Weights of a small GPT-style language model, trained from scratch on English Wikipedia.
Training: a variant of Muon for these matrices, 7945 steps.
Each number is 500 + 40 x the weight over its row's rms, rounded and kept within 0 to 999. Layers, rows and columns count from 0. Numbers have three digits each. The size before them is the row's rms in percent of the matrix's.

# layer 8 MLP up, 1024x256, rms 0.264, rows 271-377, columns 128-191
110:483491504468520488571412507584506460491483449496502515527524559515529530447551562440492556466503491518531475497492480504549472479540529540590463477460479555486462507435506527539477497539509476
101:493522467476465454490506541504554473491435478462499520534525541483466462508407483494528510477488515403505505457504480480567531510527468483447456535504535506571540578521420492475566469464462462
107:496599475460548577518510453520459530518566495449435498472540477425448487542468500437455526539462535433477540459598477491471493442528456520544530479431449475521522483515414459485455467493553532
108:422566526497513514442493509549497483493513531514480460616517482540439497486509506593475479512464601455467524577495531463446458448498515500514539503526570518536502499503545575479477518435431474
094:524453591457441413410468511534437521530591539452525509512532528519454545558386432525496505455514531451499508513500519498498453503524513538471536525506518491497507455484500461523551436485556557
098:583446492532510489511408456475429431558510464522523491492521513493428456442517532547495467467511501549549439456521541555512500492445572495463468541482465481475474496508470525534527529564569542
108:520550508507581512514458533512537509543495484503467468554527477507476506467433402528475473578552519477462484517443532457565614455468475522459510480481465566440534530451562508448420495451467420
102:486544471412566540487477520548507508519441524478490504568518476507490482520416468568544527476507493541490447478566511479523505509456503591560526503506466538552516442507518468475549480459442493
105:574512531489541443486471510528429546521466462483454509534537548511521504492465548506547461509475535465526475535482449581553536512423534506493504539542596493517505508558475477496505472461576474
101:506542535556549484552485431512426477470563485450392499521491511531470576465470478459489515514407445560527519468529518490551478518540490500516484526456427508524484540460497470507492506440497476
089:474500562516455507524519483484491427487481537464563496521511433465551437494412561486475526526524456486482469476410525507433511588513387541487501500471399505576485499514468524539527497506577496
103:479497553440487512481474389521500460481497498464454564481443508499420512478494484530521506535530497497494540514573543495467393552499491513437474505440529435512528539518479432616478540502490446
102:498506523479494517419554495474525499432523465482444463543501491523475528561504612576443578535500509545515532507513528499494523461448495468543535546553537498429509458531543474479451520502566485
114:501436484429496563483500457481491480519537514490507487526520445496484531463557543515543544477455544529473463508514395505483504523583463488499562519495530544484557532560495518503453417494457407
098:467497501477434481476453474490461566512511518565457525460481568437475506534415496524432485525528507489449544520386571550475510528518499547506522441509522527543519525464494532496455462543499436
100:430455514546526525530446546518537477564459478497519572460536477545510504582503514433511479486513538487502430470456483539546454481478403482492519553516483446544481488549429516547493528492523460
095:544504448455558448518518479476461494454483436513532529454449484489560501490505489534482501478498432467509438502569515484545494518560498488494522538565520548441496530531453529496454564543452487
100:547485487495503559525540482490504511449555499483470482541496483442546549563539420498458508499482512464470551530440609544471527529496516500519497504532461537532557472525496475570410442540422458
106:487544477470509456480545518526532501601508542576472437491557495512480451548418524528514583498516543543558485477492512483495454547458513430466462492495497515532490428475440438420480497460331509
102:461446500461530510512519557501457528503550487460444502476477540522451474493479587485507595512461479521530533529557492477502510507504413427474542499454528490485493513575489494581400515457496454
096:606499493459529457449493501454458536509483521509515505481545453512523444510448447508525508500572541525431506481515428505456542515512514485544442510444510528556505500498443497438478559446421465
097:421512538530575491485536543352493474468458463475453486587503485464492482539516454497465485525490494408488481464466469443501501539481543481520523485529500506483419522466470484449540499536476544
098:513490525437463552537525538475451461445497450487491381509514420429546526522458532488510450529456476467486574409513584548533545467503491490556576537519489477564478549496493482538463479509575515
105:536444460480507498543495469502453511445497480559552454490538470532509497539542594509564503490506500506428478493455529465483511549459490476481515551472562526465526511468484539500461464522508534
104:449497398479548496488492536548478538557467500504526436523476502523501505460631534470531540455549462525456523521596539487483513522488578495516520451546432509469466478504510571509479464460471484
103:502545349478446511518477456543536430443510458498540471510474476494448505494441492468495476450529506517535509493501515467509547414479448543490543538512561564492548546543575542446519494567516559
110:555507543475493460471491461442418460542519491429477475560449508497491459467586574488502572405470443502440455511510555485461519485416487548437455574487516416487484538487487512403540474512511535
105:493544510489535495488506521540540554521513458530439545484534493488531579464551486475459513512549520502544557466525483529421491553468470561486398574494497448529433461445489547478573481409516513
104:551480507384455566517478502467544547470524556507456547604506538465492481490562575553502480509492475485492436555509465542497456526510469543482531496553515597549499527492477507535445509543471485
102:515557582535562448469491485499513449530528506485538528564488522481578503522499481406462575561525498468465499474516588472483506405504502536412487602503524490492440491504550470485432455518525490
092:474525426592512444534475495485599530504486450490492524465493539534462586500510474530551552537519493474472490491471493502492549479506466507512523477420491458517520596479510512482534524477484473
105:561503435454556506573501509443473527529506496514428541471493517470515494451550404586488547528482518547527433468514503461545556487501508473487487477509506448469418490479494512538500456473475566
106:532457565491517450451481484573514492490548478510488513540507445521495527517487474493500479510547515579462547509495510454433501488443458542509480465471554531502490500494515483540510507509465485
087:517513440495542549498503523473507488586528457553508434504463534505482449480451515530487473455409471495420447432557469514539520527513466465602477496510524479468444488482463475549592472455525585
093:576527446536499505557491470486547454548560596570480404489484461524468534530489559487519469507494501440436433466530444479493545496487490539537469545501498546580449478524519531524482469436474485
096:486541547523517470474450546466456501472584517560484454474486459477478503437511488560480455491536491470482515424458463465547476414473485526554453486482527549523471565527518567573438444576458469
104:514525537510532541509447515507502567564500436514512484529482510473512529530533387518454574561467409488428461493507519404530580558527509514531473504512578482506452484496479511529479418476533423
094:526475544487534488556479478450527471409526471438497559468430564584485503450479508501506442475537516558550486505593507490532504432537486493485480434536445465550427517462548473598484508431527509
104:419497520563554495560520540534539477471493445526444457523451555514528534558486489454492529499544514536509459468511482485472522417521560491501389474528515507553518447432476514539452486474559520
098:474509599461472481519506503498543516421539579530493484503483504477450576531444460528414538523516576571570585496520446505507513430526447465558445500527504532525471490482521433546554464476472496
085:504531508449511453455485548505530537510532522450499456567468478512562538505476471520466495483499556528470545488557525479522550550485482495463534488491444562523475450456538437425420570546488470
094:549512479460528439514463508507472485480474488431497555487566435510446508505541488516496552556554432503514459489567477462461517518567594528490527503480539516490536480480519478470461485565434568
084:568467490490556433498464502501477482534445480515430486523490511479481488586534476528542418469498475515445514520466513450495459486481427606538580497506488512505475477513411487441428468530516563
101:500539537507559492455495414512501557525486475465511545553526484434570546543443531483494476598588479560443538475525489480474432482502522491512435491454477447500527499488528453455501564492513515
102:558468484519540510548523467509548491458465494530487485471545509551451509508545468522506538577518509436437507474499497521524517455404556534479538386405501523530552599563435519499581475492479476
101:547501560515522491461457525524588488521486501595520519520584431569522527520560482518438481483460578446424488508541541488540463487488572509489449417509437520546534534541525460433507503472529506
094:496490511501486468523505507536562492525578529531485502512541506501526535506476526510505547553525553494545545452577557457502426540499480533535495473484414496545416471503515561516541507374488547
092:463532524549492471498483472498541511483529458466560478493456569447444558562477475493504465492492552567474505517498524476474480479496472470507452547579531469529481476424532401562466547535444563
105:537508445482512526499512495448501511435473495528431586555449468461531568458539429496476556512487565563480525494541478460544458495467467527486463513489505530471467538515522487511522505505400538
097:524413475528483563526509484472597548457522411482454557523537508459417514446492483467529503479495433524502505492413481475494540539509592456483526536522444506431475477382495516504398523519542553
097:523448491499482459531548500532510512510484495518468551485530506494490485488489368476522484548547539465489531560509567521526512493404560505544511513543460492477467543572497474547500499490484444
100:498462473466444593495557464541476530462494502469477507465513536572497513584579570544508464479443499547530531509473540504459493520560510456481465508501467488467518560528459470480457478520475460
098:480498566499585475545425460483497502501485548507526588474494500494530514513542433486486488577471531475501523502540538605474497486523414577497477376529433482522490504455482510495528492506475541
096:528519444508475515472526530489525564554525514495403594515538479517414491567411462536476548508547474532449552502456447473487557511444480460536486484471487479548528515547457439481533519498478544
099:500457450539477548543465538484453449527513549528464520464509537466520487404489550517438516449518522538492544536464510514518570542519529458509484485548507537515506481479567520516506551471445518
099:426545534453608504501444473504489477490428469520509527481489459466547503531528525473572525572563568532501430481452511506502520511507461514466467487497545463548501565496524420498484416422424480
103:507503518512538483509497504467533457520542487510506526496408540534528494593497405440468483509494510530558564511480523521471420534458517546453525473504462548453494503522486563483479537515420471
095:458522503513512540555551521489541495491435397424465525466481516454508558512430502433521484555510525441448487487555436509487553525556475532446499496588422571430564486502530506522481515463486495
108:536497489506571470475536522472555492429495489520476519514467486533495524466504444467477497501527454500449525501457447500476521472506473497593637534541538526505447503467438467524511562535461505
101:520521494392541534489520514506498455511516483573556491532492461518465557555543496569484560478471517487501499504469518473492451508500596539457459520529431597444512512382443463550562475498555506
099:486430504554509549485438457483536491492500480537463522561547487518513487436490491490488607472487508537421507480475546489502485504578514524475509371501497533416440558410463529453425546513436518
102:493469568529450517527523561516500483471568457454505591603444486469522485512523462487456528518513474506469452543502554558455481412480460495460569528599505448486485447482455484516584563516489488
092:412449552445467484489568449473457517516583547488499468560467491452475503510467504530535477549553548506578442565475491544462481547482448509502495442498505508509427513494440511542458498499507518
097:568553533500439455496476520473486502520450423440501572483500520504548511510487428505444429550552537458528474461489490540449483511525466499495532504538472459490516514479467523572499555438444514
096:493477468499502543554521488423423501488524498502521499479443516582493505500510458510454483489540561532550464454496478525555590511570487501501529476510494548463481513467525530469544433499454477
093:562485545466558492567443466479518572473526489494517480552500560474470520538516466490496527508507531536496514487483552488588448541402558527444525447530440419485501522505519426519500446472498519
103:448489490474475521473508515491478540563541433513463501477432443611443599485540540453447559495542493533557471451609456547528510481539548495500492499460439520564454482459429486485531483501514534
109:464421557493538501495540524529530519478463577539458543540495535519616568448512507488503578564537549462487535523492452475498500519499494469532534432531460581503500477471397456542543527534473519
102:543448473447445544543520487439497517485515539508481504487553495483556413518521401455528496531509483475558532482539485523444500539433544596507511474512422465496495538549490509506571578423440447
102:496492505433565484548456518452422451507531514508523550534518486454516520478483474439484561526493452495527587538487427461550565504479511518510505527552457545488484409542475527486468470455556465
102:491481504483493528541485472438524493480518512567441516570480453530501514549564508530535494494460481499535502502539534492461527570501449564524469590556552506522460515506465486435546435480485489
099:455507446468476478479480576543523447568513479567552487511517520501457424504488487507524539468459559540559559416464466503478493461438489532526543499522479461502526442511484466415566537451445464
096:508481594420547541452445450495490521531471499482574536535577508465538529514497531509417521402544556466523468530444444518566435519436471502516509437498560500494531546468407517491474475488446514
095:527503494547482502544459510541413483541532491436499477482486560485480515479562410516511542544423485515486511539499536441457497535487507492521562521431567457515466538468522491525464565446479455
099:441466454479521501520483506520543532479477513505506486465483500540508489574548489511492412482538481467555475487444494476500518502509420529470531570599566456531496458492416586534543556590486517
108:498589561501540500492489455406474477542476477495479504518472550514504448427555492511559516531447568410535504531549508555592524438464517488508480494532560509540463452468449470496535475535417450
101:514540464520527520546429486563501481502542536463494452408525433429548548441507542516564439514509487539499549453537477470467508556503529502480521421549512533503460479544496492565455461467546575
103:423501463465519479526502493534584544549534526564521508520508594533509516475515500499496519466416481507473466480464464501485495561519529527504480419492466481531489515475504474531483509487524544
108:552498485526506511546464459488555512520435516514499501503465566471412504491512532521502502419499510467456513509526514466481563478483503488465600515478548520599510569469509461493497516426468491
103:553480483589544476479498423461495547502463544492523478518480502467431574573487432488501464515445478475556452433407449545500507527431517417524543409452493523425517468390543527605487486483471514
093:480445494453522509444479522499523515488460492505461551558586434462490497526519489492474579494484510515457518460481518455418472556513542512505554497545430511485539451511434468495432503487473468
084:582589427541489531445536465490513591446585486473524509538540443532455545478448467472456556495404555514570538495472453479471517452530508495540521430442460522544523482586453454559531483543539399
104:576529569493475508449471410509520585502511453581536539464502540444472520516508559473480436490526573485453492556535499518490494499531545567459433492409532442463544524485506535538481546457509537
092:552536529530542469488461476542490520520453506475521448496520496501444451493428562524532494538489450469411471498482483514526466538512453499543502517551536531462512501598512451485464428441511439
109:533498521487531527557529492443495505515511467479535524575456549491477589432535487501490415477508510450552427497473514571507506476542472505456513437536547468529571493432498497559508481504481567
105:540430507513550506565597466553474472473436479482500520521479461499458478531484527542464484514513479472497553495502542542518562454521507527509470496461467498442503516503457525492499573544474550
095:473439478511504487533438478501470554538484487426444552489468465594415515491468486461460464458519523507472486590522496522463576504508485508464513458530515489489539466404503448503409436498469554
099:528500551506545501604546449558441494515504478524433461449434482511543455455499554551414462371498580478486457514513462490531549488527562503467478456542526537444523454421515478458463514464483535
105:508484517497539569519465481449500532537539459521460514451502492473569519546544451550505461490459481421506508490551526529529594439562501552435486559505502530482489472478530495508474560485486437
107:509473500447560484491520455451542519528524444461550555523497403426473481513476461527469565504420529527503507515402542490505469440462480542484484509472535504446487519480499447607473495421503549
109:464627471493467500511530508476500500490376496522558540492489469450465553479478445582492535547449533420480522514489412355497455474490461518484531492543547507543485488477480463522573478460506522
104:475518480537527495522427436483451456484517566521549479452488469437521485463459461512479432546463430430522464546506529506500440481417514553489538466477511503497439408483545509503548528461534572
104:473530477434487553493446519464527522540543520517507510425468421481557525496502484461482491622621462569521468522498525505553472458525542446542464519449451473477465483549514480450531531523497439
104:577491415506581549515523533541502552476541501458478519543486512490498543505428506457509433601526444500487441514544537488477620510539463464460520525503454498520425546535501540413469536465545552
085:521532421518473521454491420445495515460528503479500498533451483532472517550488528473500415500529485506546599495482513542528533552498533482479524425557493535473511567536536485551495485524550455
109:474503478419522504514451463535435511495474508555467501523509459555507551583556593551522468505505467498453566532551468420515475560549504491473486472514468400524495532464506515553431501562522541
101:511474492547502497503485406512427465514445480502534590498569536509487465488510487453459454494542535512520496496535526494460506562423500480452490440473499558444583475470489528556512514485514499
082:472439485478514543499535452433471493497474521477535464532497486459556518493506503530467474467546426437515531511491452501517465457515448506478483488513531453443522498523465452491432478530514543
104:480475561549548461527513506516498520474480515516588520550486446460566500439480458448507517516557549483539501460551539529466474483540479499582537512533569436495474558585507506448484477486501503
103:569491547503497524546424475481472500485453486516563479542556477534517542503486458480425515544484572494506457445486556534490526492511507452510533503540492515458527499421509474558433443490510560
096:507442496521546463492489486521525449515470484567509513516516392530483549490623524526531518512457560539523573507573536500482516471528443571478518514496465437520468502478556431462472510475459431
094:552518507514502485500421523504444532535610495506430488501571482516490482499516475508500592486446507422543493481595503563550519557550555492466474519536503534458480442472562426494520500504485449
094:476529555489538509505467478493513569523497496525472586514494496530577486547485541507572404459549480536461526426511470484518585503506534516521502485565467502574475524460455461436492553465396502
098:468435476534502518485487434506450494517497516466466543510553519556504536494543400519392473499544551506447496559463480485451507518530443525498514497510556541533497510568494440507536572578522507
102:526528524458532527430520565528511513426482487497532527556417420494545489551548541491458521506477491492533481522488554498441452459453586525481457482461492540538485514492538508502502505492466426
093:460483531486483456509465532574459463483516484550525483523520600514506586450455529456464438501514472525482535485545481563451536481469510446474516583535463498544530531521442422523462569536475444
090:531562489556495491452444505463491501465454480536486491522499440465474569427581532473558517445550505509437485515491513568494459489486535552579519516527489525479516542514503466554524506515568406
# layer 8 MLP down (transposed), 1024x256, rms 0.21, rows 271-377, columns 128-191
099:431568495424498496566509436570440474496505405566521539505475456466497487500477487446535519516484507542462457469489535523543519513540492516446474468417493459471520505452452499472486511494464476
101:504525500472482426571560492548489499502548484533510372578481470538430424528445451549430501549477499503486516516542518552469458650448460538440532485496492420521524517490392475501480487504548491
099:496475419523550533457451509468485550496496522505542481492515528511401515537466568582479558532472539512467519571441406510458509534481504480468527458511413528539511491479480520499569507417568498
100:426553482512461481483482533508478496569459497404495429523522497463525501554434463479518487537527487568497481585519415471508488515566489531583486491543504485493455545508535622556509456458486485
095:484492505502472507468545599538530472526435560479566476437567503554515545536414382544498493486473552576424508519509587479508470470543425562442540470448434473475538479435512489470453480455505487
085:460479485490519497516470503447468483468472520542535435506459553479494488474519491432493503554474513557489478514479426479504546498602427515478472457478507488429492536518461429541522474453440465
101:478433506489453487506446502533589523529496525515499483434519521511447537517494523554521487374529524506502488522493458486550500442469425524492564504501505442476492508538479546505477516440500524
106:401492496493544458529514494516489450449472415432534498581534561491498527550479530428512503479509501569498464492500498507509474608553441549441503628538454500600526484504482479448535514434487503
103:459478536466526436492424514498531568474471499486501495525573519484529493431457515435465530493593510524544519477481559477570444618584523512508464455515497500583509503589501452516539472467491496
093:483486487571540569478459483434508511464532412461529556494465483440437494536559515510543397521462459493469465528414466527543550474500489515446478489459539452479435541510510559426459451496525517
092:529509532618384435418464487460514483503458484486487502499562540470498498439520490527579514502488442541578502485541546520476484431482467501454437545508553465478471429532494480455531471395502496
097:490566486465509570510488492538484559512571495482492509530554560443530521564504518501486450540481491496611469514451538482538522465464473554550502498447481425455549479506454487454511505542523476
100:523595531499555511425519501546491502496494507449412582464446483474522513483517620519489556480538400570508573529516469543556504564447484501498429469525429451501488518461560526567550526494429457
108:495452456482464515522530486599548462491572533570514517476500518427454539473459486541443539487518564505461480490530435412533529493576520575413480566541503484543595459560532526493453505440472530
100:498522439482506495457504526465508544512422493548497463465520486502525553460461535505471385501527510459555481553452557482480461477495500484528516444482433474570473542521531517480539531472493526
091:506408502511561458516550499469529492541514465464521522448429458604501533483423496523516513425456492500473480511522505547407460494517451542478545498500467467538567501525520447449509487484452447
124:588447467486562462487492501509459438503508492565501550457455516483554570492453544482501537555450476470494503548474446550518527498556576487411519491469487508440501484553454443443536435520497499
091:490539518567501519510481472476515453481485458461484602451473475523514482492474523485490476496520457525498553393493483476393408417514524426505521461590525434462464493544569522456457494480498556
124:438520480536561479508535512504522447545530488538531534442502502469441472438469526437591525465486485532573456483520516508504433528519509517544557557509534503488531536455506480500472528499443511
091:542487529485504468478418444508514479443456499504547493476507516547491495537523538464563520545544493476508466462573543411546459472430480506526493490469475449444493475467510480495527539498456470
099:535569471561514502438517525471499410435454455549513480556509494538502509417429435465513527564508493461513542490535422498453445484526475447525517505548518418465524568458524495496530511463490523
101:452506464484502516591488501459554544469472492571450488516451566446488477507510512457493505542501588477572577573537574458513548511445522475491561523541501467533492533439472528460565521510500524
089:456556459529485531481410467530507588525514521521492479515540531488587470458537532466529510503499505510474556519514463522468456444553576457421557495497519499558484512484476514518470459488548533
107:492493507501557511578510459542528492565475530509468504490502474538449527410417546456501514495494539431475516467491532481542517475561506494529444447454532523516499465554497536542572473465481486
097:479496469532489425517500446490504583550496549553537528402466534494518458525513462502500524490428485511498493552454536464528429525553513538495459499427441520534517489509485510497527604578453514
097:546486422531495476519455530552490475460508457531529455557571512461487530517504482500482444514494506470541422529470453487526455424513537533500524534534489504431468459569495525473543401553498460
089:561516490505492493533506498484509539500516450466459501495535465494486470562511513481470526480589526463464525408509571450442501488508473509441436507577519479458524503526522520501597425501424486
097:466527508523477497479498521506469422504510477496532527495454526505475539519555461488518565543477522494384502465482523459474475537473498506543530513510470441473522477555482540547467584473536448
096:535530476518502530491504454469498589539486480545555545507490463475507449497459506552482549556526526497560499485394527519523478519505501495504534562522418478500482509543515515481501473530400477
090:513512598553537551466525515486447440537517502480520500524477502477494474553503563486597524545496504527525494513517596457477469478505465518491481547465542492547497528450485549501549452496516520
112:505485425517454518516527471478458567469533495538529425558489534483552527523533451471463507443549436546553488459453509430441533469549482539489501510501537484497486541475474481462437529519463530
096:504529497543505503468466533461507507508464524502521482536453483552477545549501541478515508543509451509498513530544503512501479522501534515540501557508492474519468489554474532535501482536514494
100:497526527471468502513516499477558571563475520515483474489451520512444510509504422509539594508531477550483512552466547536554483534559508423523498431447546472510537494486489515445514413521438468
098:446493475502505545584458528453528535430507441492510462520538508475445558476527482532525509566509481498482476456519486499527481484508529526466520462451518476569508514579437460511484518479539486
096:529494529550486473525442450526477543503546502466537579462523504493486504465551557465481490485527456501548486550517490549486554436478530521521586576497541460447528542520402445511483521523515477
109:531467467488427538486512519549492519500519429543500497450547487508465570560498461515417494504541477397545516520493505529526523439461469485529521494578520520520468491475436480496470512573508564
098:513456482468527545471486527530463530516453476493479434483498366506547482467466543523500499534437470548489415506519464440485496473528547526500494516562425507515565559546447505524497486481483435
103:497437465555537479465483500503506514489442524535516433545590575515521491575527425503502544556496604509492571554416486513448533511531478467443451480500471514544510438543455515393536509561412556
087:529502484496401461419529506547441504460461490532558559523492482467480473535566459469474546451478531489540551560526490515500505471536478453502480599542453470505499491472519464505522455504532489
089:548510544538532489534551559554518501541512486476553527546473536507518463498404408541519525498543493516505428488544552498512493472531509505523478437490448504500532500497553510505532507463448477
105:481563476555510524506514495534411453536494588556473469465480524488382523454500439479499509508547425462519460549484485514481475574561483510487496503513472486518521512469531513432575455451495484
097:454524503485476528504499450491473472527543505495537524446498487413446517551565442472491559465536497520459495522552444525537485442453511518534489508553473497487482532490496571529518447474471499
105:534452472559434618447503471585463481418458531525507480488534586513554515452492468482514554562464543503508457548515429485536457513502573541480535473502513500465526497497548498413501554459502449
104:483489457469519500382452507503479512507538558523461466547509437481488569504520453499548524494442505465526522488442493465468464465531489522528449535475517515600468548540550569526473513588527454
105:493475434531417569501508427529416516506567488462480514485563535531506466507522543438459555499453502503581530456504483516431499467526485472455591540554574492381496439516484530465479540452565577
100:433540557436467526594492509473513474539521491602565510548599469480514526592481537523489564515444535514480529517506543484562466478509507538540485548454472462464427580502515443440444562504500522
101:496440474520566544478514450487508456494492428550424502455477513606498465463508458475521500598504496494480439525526569504493505511529538400590513457457446498530534485506479486507511558475460523
092:542480476521510518513547433500530526437547455491505469504446499498505524497481445534506448469548507469525438476526530429495537528527442497511564468503505500568565499476518534525480451566579499
097:533472503452512596490526520539461550483485482500506531482486548480496456503554560511476456534557482475500445489445459487525598489501485476494523565497529464521533527485428414509527543429436459
099:449468551480524511467492526411491468466536497549552488465464536489521455531526490466516561554464451426545526539502446437509543509491467485508515500516548537477548474502480544570556522433565418
101:516542518509534538509494538441517509498515549468578571550461430475536417502451479486457497484493442483533475446488436529548485469529481542499508490498484485531515472533542510580554540505494530
098:528454484508517494501435490545516465548480531497440476501454474520438538499499436525512483581538520475506482543482590509527474421505493500525495547502497466524449422526522488542490474565476519
105:517541544516483499507494516524500500515530490484475500479473551483452521463464456528544503569528567462493454459533518625466560481473466481547556413525555473547599512480474446453532497486453520
087:522442537464512426506448542484560481483518464526428470516418463525467537550543424463441498508505469563502530545463482537444480465449478527493494563439447493481551508511535483512428465608545489
101:434536411445489537537509550571520524507532603447518525505439489503449534418433487482495499545471502452541550512452478455560498473486530521498462499516537509511507501525450516443482524453544477
101:494530577501520518479581538492447495431514518510504530442453491422553483408497527547520453505507542540472437538498481408533518464586532470481466456489501487445505541505507523517617527449485395
092:462503433521540476529487500483480407532473543491468492423532485508534489483523502504565536517475505537500439482548538536558459493531533492532539492524483467521495555519541457449470527442536525
095:474505557553492533509598449550521504509582558507460551511502479466589512488499477452487503473479425498423455475422494556529528457478469529546366493530543490578468492518470463420412433534482424
100:524513470512440545477603571458556492503444506474532386546502552516477532477553452484462533542524504486571528498435479559436533496494547430515533581538552551533472528454568484532531524482553506
107:536462520561465515445493495452523460592486468542531404488534494502503561540503457477495504496491516469446490522549512459528478485496507480525469531447551472480485492455578516508429511514532573
099:531488463456540442613479521481518478498533492437601420453482523439592543431495561538499529455548473486456504520613489481492482520587539554475513527508447477470546491517438549462472513537491478
102:483522481508544532458486498473541518565504447467515472529442467518515441523497516493469432469411550494436516500425521521549469482593518471530460494541571481483544493515517486500474515429571505
113:416452437500413502478483517521507514514506491489559474498454420563403493492507413472635520440508563472493506550533496510391540480513519517559517454545513484444540504507494534415531479509533422
093:475535467511480527507537552453458472481461556496461506515555503555564519544466518521467516484508538481512495485487504445490549519474490521433463514535504558461531422527408504513481508566509530
093:487408427528488537541467537575509555576476542525452542464457597499493492499437502542504526460409492527510591524532483477466519479509500517479461482516567445508533464497480444519504535466496483
101:521555496536445445500534472607555531538497460422514509559491422574513517470512453556474475494533468564485415498524487533502490525461476524437494493483489524472438455487481432500525525491624545
099:579457473526537472514569515462499439423493434515512507550386469538446465491498541516522444543486547491507511507592497514489522449489503554480508525485569497470438563517518446524532435490487456
103:442479589454514489488523589540446506347513435543496456567443497448569483535540531510477545471516512522469502516502505479570517489525508517509514467520525504475473530520518528456465479541543518
096:491479516519569485449410449564485476492614444464533439480469610555514555540439491517543402434449576433434510428450480437516494536504527529529499504547481515478478508459469473524498461447516414
095:539508493455511499419491497482464498468530538493478607525483578483513490549517505508531467434582547539484523561517405517499476527553549503531522473425411530544513457477479451489487488491474422
108:496541496541481410487492519460522545454534544495501557481463535481477474482617471515472503535523442524506533519536550463565512492531499519506465541515514490479531517578454550501551447551520532
113:489496520481477520457462534518497533520547563474550451489603540513462503595510436521531562470516464570565508428449551474449509485548483516526543551503459511505475564514543493456521443466506475
106:573513476503565621507534444487458482430491497508488415492489511460492550523536493431419538510523498456487475493449539518539494423545574515530468533447466480545452596494457543466548525413539508
116:447518467515481543538472502514473525537480532545558481449515529505457476468477306514487480468490429591508489488420468422516502476549528486517506519504513456423555568408429458455535537466498445
091:506460378578481508576505502514517551453566543457507514513472505524528589509430443503509481458522532475542499460527481454470540511518517498501513577536530525493574508534536441535570532461457491
106:413487493513465514516515472503494466538415503545516510504520525381485453492489628464478536513520542501553520576518568547534459478467494400510476494469490517474511532499542467500539557522478472
095:474461431481554507515541521524548528514439544542505563476534545496474492513436550621443463431498532481563512476510548556517537480545486513586566390492483518424467502520490579509458550530516462
095:527461498539465479526503549496452509579477518545445541462475450513536561468522577479504454507506511534548529471404552465525454484510462512505482486463532506513475549547485529508507528479486555
110:543500519503467532532512424459455514479514506516478530510433526430465518477542457555450500469492484454523478506546435456527486534534533556553584503508472509438541458587580446473500486515436498
099:495494474539526501538510476532506539532510500489542530508533537491531513468525491548479487441492504464570513511513485521556517522455474466568482486516479584433509499489496496553487510518396458
095:487493530509527477528535530472532521520513547560512501513551496520466460499489468489476528462538549477466480479404498524517454504508512470546500444495507462492529437531537520536508470457452507
101:500511566491564496541481449519504458559482521542510437477533500450539534475538445488545497472514549514470457510585487508474472521431476422536480492431571565561545499477487507462444497557595473
097:513555504497486513458454491543583521459515552571497417497478484480472526477513564484571505512511504386460505464517434511431422479412553499509472552490445488563446451540475539528564503461477472
095:577485497536565562510503505497470506413521586500497485565405509488515513458542564473480499480519485517493484527566472440561535551547496469564483553510523472533441519494518469462537566498406458
094:509420501538460549508477558494460449539512593520556524508541510514474432492475526438466486547532525505543499518544557508509516443506541460468464495505460483483531498481514475536428556522468473
096:438456467470518521571500463467492487503528511426491482487519448578518448561496510489516456489467494499551551526409501474510500464573466543542512500472473481534502505539522453473538493467496438
099:496408542454436524512552577496488529485487411512456509530492487504466546461469458408461502493500521534539508488519562472475612547512526496472513544481457532460535491463473535512455513533539489
093:504423448482523451545519492457514565467471517580462500526518489534490558503465504477465451473500538536541469488483512491572525526474476559463478430493532509486538499532468535436445423535562545
092:533464536526481502455509525464516432514491548518500413441442527534516510522529511477538495408499503509523488531516546492482497472523577473474521446463396518532568510544544504562506480542509470
098:461592424538482525473461523538505478423527483489544448477555471450498467476494471570507498505465533516530515471511549477416431448530482473489498563482558480436558454569508490493519510548549463
103:476529430484469474469571549473560510537526525491544535480498475475433472495496531513550501573510514463452568487498508482467502506511549476494520517526496503533450542459479484530556577520561539
098:517536454467497478541535528572469511514525487469535542473515452517509489551538595508493502513442490563485504547481510562422533474474563462557467509459475489539512438504476477430513586534506496
098:505529475478472527492535492513502504535535513499528547547542553541537514533525512526543491530553499463456423527488487487418469458486474487491566471467504497567502503586541523530433493501526479
087:479471521473537491553504586438515558452482521434473499519469535484520551468510538484505442487483510623473429460492496489548508468518451512469574459519496479540500515561453507491461488542464609
094:455537512476530561538535483490491511556448511447495534526511546452456530414473387504517476495493508532525463523502428478495466507483461468465497528401440454491508466497530517502460489490486416
104:531466487482538535430477470543503532536513459516493528425479558553470525486556566490504479419584528600452467565461519477506447512460476451495475544424501477435495538561459537573490488518467504
101:458528494532531479498460555510515590459491548482510491506490496468473617454534562477488527494480547503486414547470500440508534547510441463589498457460514462507532451430430496606493502459552431
101:567513479480623510475496534521435445469525406552457514573588494535458453476538537489449519545460516548517509457517480503529499535510535525562447494497512542555496390454548516594584477474495434
107:523507547515455473510451504511535516475465454542522431463588485506522492492461522501504457507456478462497513414534479525484456449496531517537542479481503450444553564475500492567509441476462485
110:526503465474489441445510461408482487444505464546558522482515486518557471474476567520443464471478497477479523540436592519507500543527480474451472577508529521506458483528483473485500461486526534
102:485499483486540567501429523516545462513441476568538545380532501478436521505521427507497534522502524495475542512507553528476491555459446419459509528491467481474394567524500449515560458438497533
107:494480489512473490513471575475530459476450458553456594497407534548472490457513557495526503499505453523530514531493497547515473504554498545465532491486518498531549532437525533568448524481450432
098:454482530529426504507511499505527504521538511436427566480478451440487436548459469480542516478488441583486435536458491552488511504428554523419509516522519459500517486545508455488488574504423486
094:435537500473490520488576440477531504510478494455473460488519486454481546510415461471536406561474520480510491572446480530520513482407513420499463435588466510441468498518478508498528504450611480
100:418617470503519612459470487491511458468540471522555486516473474475510503468477537479490507477512538518590520526525506569523491517499510435498459558532436570551491502475573458521491472554499512
084:533560492470475475430513440464567502499501488526430470520458519549464454474532437578543501569440520486520493482506565518505503470524395481446528449488550535487597462508497522428562521501467446
098:576435524496511506519510480478506494504489567417475481525571510513495516398556363489497496466382501548482460552559547531486538561499472572473513487489518516485440482521495471517465527518503508